config = dict(
    rope_base=10000.0,
    weight_decay=0.017,
    warmup_steps=200,
    decay_shape='linear',
    seq_len=768,
)
Each number is 128 + 24 x the weight over its row's rms, rounded and kept within 0 to 255. Layers, rows and columns count from 0. Numbers have three digits each. The size before them is the row's rms in percent of the matrix's.

# layer 6 MLP up, 1024x256, rms 0.152, rows 81-135, columns 0-127
094:157102125156163119103114117125137104132123097114119098123137099092110159127135130138101127139119107155157099112092124124120091139140156151181119157122159143115117160167141156124135135158124107142112123098108097147160093105178149125152154097075118153092107096146157111119108109135129107098120154114121075135164099128144113131139169169095126128091096144123162105097142135111125156128121
104:130157122137161183074137110139078079149137111132185142101149106118170141146109145111124149127123102144128112144144115140138162135131086094101137108121115092126162124133162108056149100177122092112105101105086151112128128163118140131141139130127083157143133096124127115126151112155122129171123123121116124128169115139118150115115128139143141145122149109107065081150130107152101133144105
091:119131107189128118128099106100166139160094147152121134113096084111126177150101141189115127083134094127126131157133118145068131119102137145113140154207162052126129089135087144148102144117140108157136163142132116158153132161118115098131171144107118125149098137109126108105148121136105121170136148115126156079127127130127076154105145138120140161147105129155123122133128116088144138110139
098:122185119115127111188109135140130163120133108129158133132101111122106149143163132107105140132097090168124104137091151132133098155124143136158104098171128150120184139144097162155109171143124128118112103112147143108142127118099140156127144114131137113124094114151086148125146124158102195142118112101148115161105136142147093111118121161139136123141166134084125160107118130088145092170177
108:134117108098109137167111104117115150155128167153124145128131140168098168121137183118103120103127082121134109121145137143169137146116145145115152121145170155130116152164110126122101113131108110112126143129087122145129146115085092158112101155107138163118129104112119137126170127154133090124125105096161127124129111157151140173126108151130120157130086099102088104105138086118114123128093
112:113122108118166149125125153139111095136092099155088124170134129099104106132098113146120122151113099092102108138118157163156121133142137111126099145144160111083143156100141120136153166128150081083145126134128140131114126160126140146140154122125120099136114082135080147173130120159140140145127068139124119111170080136076090126124142139114135073177127128112162115143104120105106138111091
104:149101136153153116106092111134133111144161134103146135116113138113121137120170116110158114122145157129188083089116136150111139131125112154147135115104106069119118038126140146112145166152109110130128112146121128144115123138128121119138184091094051118073129134111144140133120091087112170095112119100153123092152130135153092124102110128073113134119161095092157137112121137114124107138144
098:130137102149116125152124081086138142148139128123134184087124136127132103120122146063110130117143182128080126124122089121123128188121191077129136106109140106151154188128138131139141086103143087152099156129121158168125126134134132133125111166149111154097155106140125120144124147145097134151125086104128146118138118087136173111097128113166133092118103129098146085135107108163123143093106
099:116126134125136115111084093129127121126135107103126143117109131143110097155085140144128122113113158144122134123165109098093142159156155145169102125120158089130139141080119085137130100110143159092117148089116130122100121095133132104148169143102138152162193113120128091185196091129158079140123101102128152102145130176133159152103135094117112118121143102128160146088149142176153142166126
090:115110107137141108106136098130206117133120112102112157145112103129100117089133126126156133120114100130147126147124087115136092137114155147114114144144108096139107093183143146172175106131140139161102129089120144129097131111127083104143101129133120108155133121139154125119130126127135123173122094099152129133136113114184129098075143079109140108095109172158161065129138106184115115126135
103:102148104160093141144128105126133103117100136130143149127138140166110114120181125115135124120097114148155116127077135137159154104115097117158097124132113156119118143121132139123149106157113187140106124123121107147128117137147150147122153125121140114105080102134090130149156122100100152101158193095127113154128081133128201165154122141102154162114116096119175118130139065114145141185123
083:142096144133135099096124114156111139149170149143146154093122145090106137139116133136127109127107126144102142155124092148168110162120136148116108153153123110165122132111127162149121130144160150132114112113078150125172133163114108143132165142129148113139165128139088102128168115134150119123132142139143090121175093137113073135151113090118085117113084141096140123106125093140096089157164
106:175112168134102087168113113138131130141093115123131154110173163113105136171151117121126167132113118115155106134168149171115153175138158123126160153135122143142143103113157141129122110107106148120094143111078165144097182136159143149075115161124156106128140147123090125145125123133145142167107149105169147133119099105148121141129098118122090121084134151157117079156154097163127122133102
099:079117102151110104118093093112189131153110111100116116129140116176182131119130186114108099118117124163099140122125133139169050142117100113160095155131126143122105121126138129150136120131145080118162145118135081135087163069088146170105088118157121133075127168166132159150134121086099075146115125149126143152147137145130110109102116128136117098112115082110152134131133132136108140126127
092:119116144145137114086115084132129105102099120159133123103100134093126145162149177149056143110144108141123088136078162133143125163119114163150109094121096148094187092115143155089105138079169137174125141106107116164103130097120112122146132107108125140102143129157110143108098147124159100172126080138096134100102120119135138107149173118185124107150123117101137123180190128105129128123108
107:125123120126116116141123121111109109169091114117154118097142113110149110157178169116119144128147149131099141130134112111125114111133083086134086177108170124146112147161118156136133147126144111117147160121125157141163100136132149098122132098118132133113143103177179105122128112163142147177122165105166137057138121150096132164169120107160092096120115103156094120149158164112143140202129
097:181122134093144114159134131135153133142118128112153096139080105099123116178134202160110143153062074163131132163122150151118096119105139146122097121132107069094093120137106126120142168141155105134122092082101139137145128168150146102106145117122163162166158130146094118113118104089143109091143181115162141140113094162176121127143154139157114161128132123102128133151111155137145111092140
104:133093101125135104113142113104121126115147081120154110135137099153134113119132132132105163126153118124131145104117145127134132119149158085132149151116135116132129139098155172138124158130103095167156110108110126164116109108134104150120085121157111118091145135096119096091135130142088142128142106145147202118129153127141150106149152091139129172161122118122118113113144117125057147128140
104:153094151123145114113122144083093120178140114127132095129104117163102148106126110143122155110140104101094171103110145122092096124112121114153136150143124108100163104136140143111130123157103159148094104125146120122125136111123116141125147129137129130106136175155138133100159123111117134127131086080145154116123141135141122109122139085127155132160130104109103101111113139067139156119119
103:124106095156136137100099178158131160092135097154093125149140087153119136141101121134139106129149135117109101177123136111148121159142106102158172131145089098096103148131115158119126109115114140087098148122086109135107160087126169144103102122110117109142108153136159159108132118116123141095108173117094113105138094110164143151114167152143172157125135116122128147165051113104124158154057
100:137178127158094155139111124135150129130164092155067109131130130123175125153118086137108124101135084089167148127150077111189132108177154105109143105125142159116143144172100137144153129122167100099069142120104108137129101165117107126107133086140136141158090133177142156126106125169087118166100161131105177162118157131115099120123145112118158126176145147121109155144172142119141170081125
105:156130134106139149106101135124143121150097126154115147124139136132173094164094175125121099129123128113098122166140172118135106156130081118148160112160124093120137106089101149164107101133167147160141132059131121176140139122106095169156118125119119133124086124099115159166095139127081125091096100147163107117136124150114119100101146144135106137105118112149111139140150159099128160135151
099:146096085133105107130101103168100121147141117127170136103085124124133063120117114154144175131122113157130129128115099145124112138156175103145115184106101103074118114140129139075124154115127083117159096143115148140135148101128151132112138117123102127114098133098151107104124087147111123122087095130128120103128122162138123137144184135106075115109092110175116123121096114135165173167094
097:162174107164102122104083116143155122146122126151126146143150116095138094173128140117155119155177136124151107131117140126127142129157136125136166131150171141136128098088099130148149119111111166151115121127101155107130133155139114106126150155194140111101080134123126099124110117080087128095114208158123133149108145149116119124107123106149116100074168135109093166094130156119150110130122
106:094089119063137153124155090158113133112129117122116118120108108132176165111139141134094125084139116133142148084097148133095091118178165151131108119114083100106140111147162130128126115149153163151110146135165143137138114095122136115133147159101137081123118138150103130128142131104094153095144140173186099112101118154167116137136116135170160123083168120160117135150100139133110129152134
108:122099141130055098111161143105072106133088103128137091111123139105115119164128164127150164169155095114157144147111093137137156150114108113108075146141156121129152096141125110126132092169104123124112141105100167128152132140135122109114151122150090133178175109114092124143111148132115157122152147117162133125156139108185126106123098115125100151149156137131111149116135115137155126096117
104:110124125123138103071059109135167179146121116177134133153142111134150167132120099176115161134158080089157127134118132133157135147115151134103127112129112087127147090097125124104104097132097122140108116141126138099121137131130122121128128141129139072142155156131110124131076103095110160082142118108144169140173137110130157081162107102139113113103150081122093118099151114066091142133175
107:138112128127111160115137137167129092135079137147138154092089170119149076117161157181115157100156091110112170140112106129141126135176107132120137103108148108140145142106127128117150141101092113125103114136120108136156125126110106154098105176100143139103164096133100112104146168106100082133178097116127131141131125119145088129095141120112095128162168161100112151131113120150128185125120
091:170160073121130147141124086144150099106100137084110140112106124161127173143101115112140102114111149138088134165147067138138155160096101120118122103168155100140098137106104135128138112147135114118147126094114067109131096149167118168138105142134158135194116134134164146148107126123104059120131155177153135135141103128151103141103172123102149118172136122162132159129158120166139117126117
097:098154118132129121105134117134144091117117136106105147116177102098099104091121124100104097111110106173119139114111145070190117093142109144131122138095144148116120159094128128150097157148080108099147134145130167137127148135113141118103085096133091130152157139084181140135125120144122131130123121125083136124120144134105144173131125156107137151126167113132108134134159109108128147106127
110:141081082106149124124106141124110135118139101172136111158124137110147100117133147150118134139125091096134136131141092167091106125139140108147114158133165165091154160140085082105113145104120130124130087153098173179101128114067092069126117118122118072123167121132149162088152140157124124118107101080111109131104137134157134157126107144121115113075102158100110169137130131099111187123141
112:166123114090123119119150120165172125168108123140143141133125107147156120124121159164109162118134142137161117093148140152132193131149159174140127058109159158112094112113139121122118154118121089120121126121103156134150084092101119145130125140124143126117096176150121106104157140152128134165145149115094145078099135155160105122105150126123117088088119122150129136136107135088078129189140
092:111119139159125117103118125146110164124120152157133109149106115174138135145146137143091075136151145089181139105140140111163115153136102104138124178156092117082143104121135098159175164133117097098081161186085165158121098145154163101134172143165106099118135135128168147135113152126151183130120126073086138118176109130123122099132110160151114137123093140147099162115108096148141111093105
105:196115156145126104136135121099173162118082111158083155097131158141133130129120104164121149155122158090086140163110094133099122171118098146137172160177082111131129132144146114114125180123098149125158175166153131119125123117103116163176107124102092133130126143125096123113112169142128130119102148140167145106054125128108112150107101147157166116105145156123140170143106145150132098102114
101:149082114151099119107128109134110131134113111115162085124105104080138131127133168109103122128102148115147140123108123080127161169158109115120129128135144138085099145118148135107139155123082105120139088117122150085096141114134102136081100121139107102122130146120164147157114086121121071109122090122172097099130151139133112155178129115148140122109146120132118124136093143128149129127131
099:146161096139126124141106108113107143133123117137124148135117140178133090101123103109124128119074144153088148132149132100139127172134093089128099115084148115165166107139127109136120147083121114125126140081132111136141114163154167129153100121153087100156130125119135106164147145133105134092155096071170134156146136125127158112114137148131086112112126133133113108094115132137105075099097
106:148100122151104140145103117120135107123102127123170116170103108100107135098133128129105111138127157156151152159122123190158193110106129152140144086120092106116136113120112116070117100129109144148095146112129135087130102133149161143107136112128114105146139090116166163115121117136144147145161136112136141097128140139156125093170142147112131109140095152090099148133134113152102115126098
098:147164152132195155147118107109117135156110143151130147128133102138105137162132162163111145141150158132121102147145103143135196139141148102146129137137099101147159106139119121162158136095147139142143139145140107121103150142154130155139180194111104137122165135128117135102132146116101111126124145127197108184107104188107101100133131146099134147111099131131150107125123136132095124115075
103:163106127134125095110114103083098142116141130157077174117138119106160156109086168081116128117140096128139161128090142144134131113139120133067127157138138157127160119130149145110128171161134157112102117115108095142171131114141118136103168118158124124124112161121130142120105112098130136143120128132115131157142123164110119137105157151139150145124134173147141147139143119176132103121144
110:074127168138134103149133131165116120114114126129090144151113138120125148093158137094131128140131129094168115092113122094112112139130134127146121138147133127161153088106114132122118182067100117097081109122102101133176102113112151121145102119099143140142088101092119097082114121163136103123126144142129114106143102144110104094140175132129077187139113115132122141105083140105135150103115
095:144126113129111145128166165092156121125124142152118112139138082114150103128161163091122127177097137112143107141139080163138116159117160168112117111142086115137091107158120131078121110110141162158129133099106186105138112149134169186110135105100110136158167112158132155121129138111108138084118129124103121141127108115154159148129160144157121107122104124113097145110122091148130116145178
102:101143108115133166147117090116126114112112140180108104140118146119150143115131128130143164122126150140104127096093119118090123147117156143157151108125137111093148151113119118120127114158161146114093108168136150142097109127105175084066122124105103109118190130120120187099115098173084124128105156152166158115137161078103128166137133095166123178129156127135120111112147124107123080104137
103:117097133145130135119133166126124095151117103091103102112125166093147120148118116116080143122119112113156116164152117106151096095116140147117127121098096132108133183151114107090135122087126130140139161137137118135152197111150118140128123138138132136105127152147124135166119175136096126116110107108163116142141123145119168123177112133087109152155144138113112123125143109132149137133067
101:145117167167106150116130087125095134117117120077124133067169107106152166119148137143139106134140124105171119138140135161124152091147140091139188127128131124168140131127099127144136103093136133111118121087107128111133176128086113157122131109179133136141107133140109132148135128088135080115120130129115131134076109124121084155107172104173118128130145137115153126073101111136184123121134
102:105119150126126140097169132119162164135098138122058130118094164099159106100148173096140138144164098119141138109107089164103120112146085101162115141123110131098111113118124141137156107130135144132133111091083138157132201120117109112132088045141124090105131096140111107145124122110130134086142138112121150119168095120146107123126127152117115133146141095143127131147120141121180149114084
113:134166103155152098117113100133144102124106133129113080127119121128143141099112153106146128146125108114101137156097141082124141115148118125134138083123124091158131177153129170112116060150081152122160136105131130166124148118115183118145165142151127123140156135108123129112141138146128131114124139148198149110118131131113114089121103081127092114129123143173092102165152163121115119119108
102:132127127082105125124164173134124162145120148152162114110122173165113114122136167127105067153125116145114143109137160141130185138128151111136115106155144123153079151086130132125145161163163163142175101161087118126127094120142112132139141124108147091139143141125161103133127104129138138145105160146085105129165148153115141101151139125126135112158118144110101144115141098102099144148108
098:158127123133119132158133096121113145063132085155151168136111166115093208100138129135102132109111121148143123083090113144114097107102113169140160126107098138104134135138062103157109169199139122121135121152140095148153103095106129148104152153105074106138158130175124206101131124064139119076131134117162096112128158143108151104168131165140129155161105154148090126124148123104114141156078
093:145156108104109123133096127152165145130164112126102125120106108130130082104140135171132102112167122140140152092133169122152133148170155139164151107150179115154103096089123116127108141084139151082105127122095125144135108159118114096135103141153148118101119126152089131113113118140130099148143138135125110143159175149068147116122137151119118118130150119088117109130148122170123129106102
107:157129117111142102105133105165131131171098107164127116131121110137181084117127143134117106118152147108114133108153132131090132130138156092087142140140130148147141118133128135101155130207184128155123111109133149112150112124150149110126134147103142102108124142150156116153073147108103121150081140172132138105172116138153168135114108129132093130122152097180108096098156145145135154140139
103:103131143103157095144146132113112097154137131138105142131121114136097175117159125133125170127128166154114141104166103156103113122163184117112146082133137108116115157118103128110112084130100140102158099138139111129118151152139097107156097127136128073157130135142138130151109110132103111137112083134136133134152123109147120105131133145168118158105144087121077131133145108114133145099136
099:127125120142145097141122122159156114183138119140099170173103128129108103125161157139168135139098144098146159129102140111141114125162126121115193123120121090118170089082122149174135127100152082144142107091137167088122127134152113112098123117138085108169099119066119178076141136152128142130128148179118156120117135100132133123148109124132109139142117110168123142179184097150127145120138
099:118149116074172097123115191097154079153108114094089160116133064139143140146135123155139117139154093176142121133121075097138134134115126110097169089112122152123152117119125114096113130106100149183092091139092083126136168170152159128107119139145126104109118098116131142145162140134116120121138096147108141126085135150109183168129125106069123138103145145131144115148103155136130154165115
102:128113069111101120141119118115128162135117129144115165097172146139143144119119121114140144159154130136129141100125136138134146138131096098113124119119167189100093157110150109148192152111184137120145122148107083130131142121140125156142121086121176116162160136123129126107128142144130123092163117083102121141100181104135116071159129137114137097112138105109144099102155096162122112101086
097:090163135101119131141159117123151139145117092113163097177157110124166120128099149157166144129111094098131130093055120122105089143130143140103177125138120108129101128114077129126101128156114157198118154127101155115140156135160121107129110104135109122091095143125106126139116141094140150140060168163082133135079159096138132136134171121113183163112143128157091106123098088159087130147160
# layer 6 MLP down (transposed), 1024x256, rms 0.0764, rows 81-134, columns 0-127
091:144128147139145164125130121133097110134115118144195172114118150135124109117087080137079077121147157158113079166085113145127110119113137122135154107086121133131102132129111135115182140134106126096145135139109123138138158109134144122131141144133138143138154078109123120142080151130147156124097131125175099153110127132160103095144163158132084123131163122122102108140124122100114118113160
110:123174134143113169101132136148129116135125170132165098107152144100110116115078134133114156111069111108144131141165164099150131145096124096117120118102124107115164119117166186124126121185148144133120100082104148148139163136151118159147108156124116156120099113132152121156121138139131164154128134108145120110126105130133091144115120107085143114143104158145098144114132133146131156107115
094:085141098152101117143134153105144139144104115078114146115099122137140110095129139107120121129118098136104142098170148153112167124117194127114154107113114126129126118098163139115091097117092142096158132119149153074121142137132098130113083147141105141121141135156148116124133121132142087147128153135128120156158144154142110145087142164107156166130107167147130148120164111125097144141114
096:114097130103091137128131102148117149119119148119125107115147118132119157108145118145119141119083135149160167145128160134094136111154142152149143109132099103134094139091120138125131169140123166173135187103139113135129098118148122111132117177186140124092065106123094100128117085087143093093120158140124123093122154143138124135126136111140149104140098167135155136141148137150115117162111
115:145130128125116160101165127162126168102165130120109129085098094112165116151075090136128156141124100088173150111153092149136112100111153081122163128125075126070133120133138110094105172123120124168141134100151154112084128130105151136083142131156154097158154126128160126118119162149170118138142131179125120118110103111111111100118121123149145130098166135125140130085098136107118088154161
110:135092114176159153128131169150102165132120110094156160080121147139148145089140114160151139142097122153117126100115122143131132151143116141155133090154128117104119128099134097153148167111143142112150143076136119126131173134124127111121093131153141158136103115094147124130146158140161101110124125114151125159118107105092130071180113143181170153129121143130148125147117136159125154118155
097:119133115152136153099142130130136126115121135090068126148114114079111146123147107077093128143103089166105097132108122144121173132122128139083168045133145149168156134133115127116151120116129102110158148129088157121124168141150160156165157118137127108131030126137120136153118153135176124086126116098102143149141101122124099126112117131118104095131099132125121120102145159128168111165136
097:091143118126126105146160156176170139127113090110122151141128156139082120150139114143116101141108103149160122113157082114112067105095111121140175126109122111147112129077145130138096150126157122105113105124127159135128114141126107125146154121160155121139095155150080128124111140138097133126122160159117137137134121124113119086115090117094133139111157182143155131150153115116131181117164
100:144118140143172150107163114148132105164112136079102143119144089162133130152100141145113158103133165147140082144137125095111145121157106133130128102106116113106125146189058117128105140128117127097100131091094109119087069111122165106161157126103192128107127134087121082142151116102137125144099151176119138111087089100195130154119124180148122114110088145134129135165171140112092151168094
088:148113136137156116156122107156142122105139081132150103116166075083083143124145131095098120132105129155114150187120105119106124122123122125118146084146083117124125122128139100123149125167115195115121122117141135143087143068125111088144123118124146073121123157107125088122100138094131078139143111092134106086097130135105141082152085097137158123131101153113108149099131135112151130136153
095:136155127158127092151137107112094133124114111089158126115101103166177089163133078169173113120128125108147130131126122090084120156119143142130125150139089083063126141135137072163105129096129120139130139140105152129107141111137131116114112152120123125141168165101161134128128108125147130138162128128116108122118122084131132138094155163124126131079139122149119129119164142113143150124103
086:141145118135132127084108091120146159162156145125116134107165138078156158148127141213095141180119164113118158104137107160139181107107134124164146136133122144162148100168108151150131121156131134138102122114127148175161141128151132155169150111102138163137117108122088083089124144134129113087098142136179104110104110130117092166128128126085152146133096141139128150106145096093134122135169
101:093115159097150127139083095116156137110142138115130126163072134167146147181130115124087148162128125121119119141105164143096117112107163155137100134123137117116177113095117127129140129133146126133103143137140096159155125129161168168087169111142142116113121149104143107173091118133154172136158141125094133128116123165111109116111149119146131104095125103099163188120120114130103115101110
096:148067115142123117083128112131115156157122114163114143114164127144124131116106151136140092118118124126185076076107092122110143158101142135087125141142127137089168123139117129131174116118095138190128083158135108115171130131134151118158123127147139113105084104084114150110100110114128121177136139115137137097148131155159140173139141146090113117114102103161122120117095115097155103107123
100:165175125155090133134159130120123133149128157135108122125156150187149160098131137071135132110114116186084148095143105071145142148127130129153096174135117122121141114127097116146084133118123114143133109108156137135161175177122117129161124153150146136140113147142120128126149120157101129139130146146156182146109155078148111163106086162083136151159105118107175113111149133152127043111096
099:117128094117117144145108122148138141161102110106138139145100130123151116152112121124133147124148097083129079140124146137146141114141118128145101150144151129136158117107178132146073159163158143127106144133131120144128106100111132122128122098112098158142139183137148129147116143149126111107113139089098154145126122111123129117111122145111151123162124112110102145146128095106135131129155
098:113113135134123173132110094126148130174136126140130151136149138099109117133181058149135068138127141142089125110086119122130119122149074140093144123117144128144137136175142114123103126130147112138114088134122125152149144158141135103141137126109090062118142141109133113110132142164127168102091137088100130149135125155123119162122121158130103112145114157184116100113123145104130130146120
096:109118101143107141099130130136104106107084120119183139106119135151124142155116082148124074147133136126114109119149127140108124130147136108155133114161139151150107131155159130124077091134185112122100122149110145131080109114132161118126153156153122137094123123114159128134137158142109148141122093141102154106140113122111113118150134157143119158146130115142130105157120135114129152151072
109:119160121102101129155125126147135127095124131127129115206146126140142135131109124138146117094133127146118102126125136186162108170132136114090166117122133080110125151144150139109134131145123105138115146149101151126178148149097153140131115086107087136101147109100114143174120077141125150125103116102119131133111108121114179141093130145162172148083083119143136135132139104104124148131136
104:152107146132122121133130066091126125149106150138157175098141113125138138149108155100116118123114148185176177083135124151062119151127103124091149131106136150141106140117113106141114125143131104122143093126100115131130127123126072173123118118151119157116167099164108146101126160102142149161132122089122125141110124147087127172142126123108074111128125139146137125147189163145145099140138
100:112094086105123090148132127108152093139084121099109147131123131149149111093137130131097137192097145065132090117102106126109101121117133143120118138093078178176124089147104151135144168156172147109120156161101081152132149105099103153141128127108165134131131153178122125123168128129113074123092114160123137090110111145143117149151124134111125159098110108162120084125127184093125152131118
109:119161147142158153142144104124114160149183132138130102145166140110128158127140124123107108112161119127210141106096110129130120110137141133110121124090151111163108122147115124126116142117127091153106134129072110135105136157095131146065134087098106136148134077152129120141138111120138175156162143129101123182111133091160141156148134115157142107078144105153105087109155155089113107161164
096:123067137107145160142133161138150125152172157130090103128132119134124116090144092116126131165082133113125135145129116113163144090151157134138072171119122085130141113133120142110139156111107095146123159113135129131163169104147147113151153134129169150155121126126111101082084127142162118173117115130129144172161134125140110117153149135148129158123121090107094095125166145157136139113105
094:164108154103127152144144129157111200116111100153139132163130153149122120165111125115150121146133140131122132141154109091128120151161159151121101137113136127129117131141130127152184137128103146133135129127125130136122150140150132120082170160131139153125122112148105105148123150083178119136109096115125119110136124100142133116148076134125133119110125127139139111117117150188109181096170
103:187132082118053122106113163108106098143141134102121120142130139117139116126112140107138145117180125101121161090089142136148132095119084147121135132097137156146157134131103146134119152134130111160119143133135159167123123101149100128172132101093148140113126092091118132133114145142148149145100102108099137084116144133129099092142128168183129127148137108125118109134138134099111117148100
101:143098167128151179123145135092147101127118108148100140141127146101146149135130124169106142077110152126119119112159147158191146101112129131115093138162150157149164140161156115140100131166155118144159123174086163130125112102117126107153148176153136139138124127135157067107126123147067164167129124116123156147158136152128098073128100131136153134114116145076152144147086114133144130150088
102:098140155137121092103177137099085112093179132121108130121147150132096093125110117073104143150144148101160090134158123147142161105107135124142154147112111128168129123077147121126157121122131159130139076098112125160100141116108129122147082106126140142085120141108136113105161142146108133130124161116139102151136126148142124141162093103150108117152131127142167100115106126118170132117110
104:134115118143131111136122170129136139139119141120151131135098120089126100100163106150144133113159125070148117110142160134153151145104155117147157121124080125111139144151129119138162136156119116144152094157126197125152093123170111126108143104109118105149108146147153158150079140155104110121163151099122114091116099145154129134111150130161112118115108104120131096178155102140111138041151
088:105112155129096128157119141134124124105144105110099131143112123141101149142146169082150155119120120132141174143191129147129102095132147112144117127105121136098124150081128123073106162148134107123129150114184164102146085107171108163101166110115128115117132109091152111132092087115125137156103134130117119114094145115130141095165127144103128125148137153113161126100127124118129158099144
090:129123097164169123069131135157143085168139134131124119113130117098145143101139110133084093127144162151121113122157207142142121095160094140163123139130091147128111129119140164152132124154135098117129127134146143123111093120134117171139121098146113137101135150174140128127129083090092125159135114156138146083081119102145132099127122208162159144138126131106154138131132164075136109137189
103:105128121172121127099108133152152140097107123071136115079133116143159144124108138158113147122147123161137133137124078123131133113144142076173113104130095105128177133098145112136136116145134114141131110100089102124138137172121143125149116130156127177152151152148146124113106165077133143083132116122101145117064125090097114098146141135146115127066115111086133161144117130155101132129125
112:120107085121110143198153135144175097143154160160132106107101150120164145116119152115136159134129133155151105125142140138148102109142115123108091160131146123136151149109115130141170130123107075110135152114158147135126132161124095141166153101135117133105126104138078132185107110143114123101103145126096127141120170114125144138128129093139147078121163108138144082098103143103098145160152
107:111137208152110168140127166138122135141149120131134094119136107161104127115138132160127134145137133110112144131148124113191122093123106155181133106123117127143166142146131134155131133100134094130150168168102139113138159128112134080156086160121141130090126107160106114105125108153135128120155143137107148194157128178136114117153115159101118127127127117120152111080131068112159120127156
099:106158100139165082112153090159122153108107150130104151132097109165128106116111127143102097147166138131132158096098114121135105168133081134131122085143133072196137138062153133115107138116103088160114146113096108138081144136173114099096101125147102154128162101090111135114116161108076120174166130146105124133131127115101122113106096125141114167159125113131138107134145128106126109130133
102:109117120123146104125150133155141134100093124098127089119126108173110122183137079110113103181125098180134130150131169128134175123071091107167156139132169153109138131174159144163116089142104144127139089120130122109116146160167115130137151070142129137118117136134107121159144120104161125150110100109142123135155085168137106081141155136091166151143138139169137129116113138079120136135160
108:088131153107159157090146127124106183122136157128137147155153117117165112136098116147127133160134113096105130177105138088106110176122109143112167158133121134164106115094085129120139126106122150109140133137134130190106141133132143122117137146160161134108133083153133128165109095136161117079119114151126166130114153147154162150136102132100175111117161138207117138113110146130125100110127
104:051106156150115099114108124102123111101123120169077140143124069088081114114123149104135133123120133110098134093121124156102110153097122150129154137157106152123123147109122109140067133111122139121109129193111084158146142112098116158139117144099115153116155130132087127096137147174138117129120163110145127120138113107132143147116122100176175116176148120180130095104117081095154147110149
097:108185107140133147143125074092175127145125115128132073112117170157183129129108128139140149089097140109160109127149114146099117148119108168063132130116156118149165151149132152148125091130132122145118143124142081102117180119131142120134111129163147111144116148107126118113103113104139104120134158141180146128109131126108114122134112182131055043129136108165158118122146132148153142132118
108:100170131096175139137154152183145101130099099159098081151147134116115100144103101118139176153155164119136100128125106122080105116153119134126122107087170117121102141124064114119137120178115140143173150105096116125163135125117094121100109147102126105121115139133147113125136123128114150163106135140122127147126138131166138159080138112109106133160127119122143127132125188154174111121127
111:103098113128124131161157104153128162117116154128147145166137160112154170149061115110154127144122106165161138134109153123142127127109099143182135132158138125153106148106125166106160120121119119127117132114163131112101124137115084091099073137142097103152136141136150138141116155104130151115094118129142124126161153144143121107127125122123140112184131120118123107098179132105156144114082
093:116083113120134129124106140097115134072136148110164158157105135166102121151179163148127126141101144139147129117138123124128132132113125129133117184118144117118165146133135134138117095160094144097122124165187128148127154142158141141102102146134168077143116170089129100171126084158135146158139106124087105132088178114139119135091175147117081148137134138176086123114118144153144127108146
101:108134129144129126095165134138124113152129101128102202104125140184099106153121117113108136071125155130122156131125177118087137140151119120163163135121188111142163119119130131190121102119138127135112157097129109082165157132105174130169157075134165133145100145131123102116156147109176080134103097115106122103157146126156107114131105117125104131133145105148099157089137138104131070172115
106:129169137112143137089127108112146126105159161113162171142130120123133113081129101142102102148103189195183158120133079131097123141114119108127148142115148140132154148107095128122179106142126079132148140149134092160160152109133168119134098141106122098146130082110165087121119137157125116140130152107133140062163126128090151129101101126108104105139136145123141131117089116112150106110137
098:183129122135159122128103126111118128126131140115102114164083133146114123136130107137130121148131109148137129105145167117131073152122123226140125122120131120124140168124174170110109196146175177165139102107142150156124157171124131120121156119123142121149104159157116084092151113182136134133180108106157162135105137136116127098139151087122118104078147143088123114151145110131148122076162
102:170115141150155161131065107107117121108172117158158107172180062114089129147147109128145136075118168125104131118178089152155121116156137151102145121134125109157142147143152153118103135082110129167144141138126132116140132131131096107195152146140140160121082139152140126127099147154153125147079151141136142110118146146114119137108142129179093129096187114166101124123139122134131138103173
106:126125146118134124113149128128138110101145120120110123145124184112086181097146158130087098049151157141124159130146121107074106129113119148137139136125108129096102123172092125178137109111115133126125121115107156137158108093161098136119155152118125138140144097137158116146108127112168117162126079139114101088140163135136132126163107113121143096145171164174085135134144113152089132114175
107:140118129107136176130182135097134116143129150111127105108140185086113176126105126146129135136162176152126146115130148123108090075160095145124120142169117094137104159142111144147088136141105130108114130119129117122098119115107097142162123149158122153168163151107108123151157136097092124142121077129113109147159195130134186134131116160149156126149119128145102105082159122153107131130093
099:138146111131113176113098122108155124104167163088106162142113120127119094143147118134096142082116151100130140099127138120127167143131111123146131083034176152149123114178141162159170141169130111134125125099139105100095125068146117111113120167133146112146130123119117163127117137113126127169139150107109152112141176081137115147128128103094105125149151132129078118147153144101127138121154
093:146133160130138147108131135153138143163116111154138164126147135123128090179092110138122116113072150119125162116154130164081104117122136120135150173146151114114136141160112128149130129147136172168150178148144112132126153116138112098136176098129117149100081108125183079160143132105144162072159161168147145160139111110133108104148141100139074142119129121123125113137094136099092180140103
104:109130119113149142110126157084141145157141177111085132103130106122110117078155129097123111109146138094105109126135120114132086142105158162123106149118079130136107140116121121097155158122119126111149117157199136111234117125136114114137121175159141139149096111109071115130119101120123150141120141183143117151136141150122167163133098119117110085133097137121138137077122136152158126150147
098:087173124107162135061123145137108103122131095115148091126128125118150110129134151130120151166176085122195132129149065095155174132134125155141114155144116102177143109142101122097138087168162138131094113118116129114124140166111104173135143095114110147142095118160129109087119138098141131121124123126118156128114121126091106109158114150127158133143139137145153125127164088115130168176153
100:180106135085131152123120094152126156148139150125096109123116107109106118120091105099133131111105108148163072123135129109093099155135105105159145137166129163127132126115130120157155082117121115151146112159105122148095171106109165099153133096084167157136169093109109184166118085118120148147117127113166145120117159136059132142158115122122141085183132109115103097140104176125105182080103
100:135110194123094142123104136150128132110137157143112166132118144162140138155156124099141103099123175071107091083084133138157140093122120152095139153141113105137137141119135141161117157122153091172126166116139149169121143118150140083091140123115137129142102111097137130106171147123125132118133089077196109126134130121170141116116106133134084111121171136121136120127147112139109124153088
107:111122132082113107138159083103143137149131135139107113092170141122187128109065129164131116097089101107096143139097130143129108095152100140135125139147138137137134126102107127167145091160113107144084184099174123180191171139129116104113130151114110160100121102097108113090101115111091088160129145115147111119112109146122147109128122110139118134147107170135142118138165119121121116130120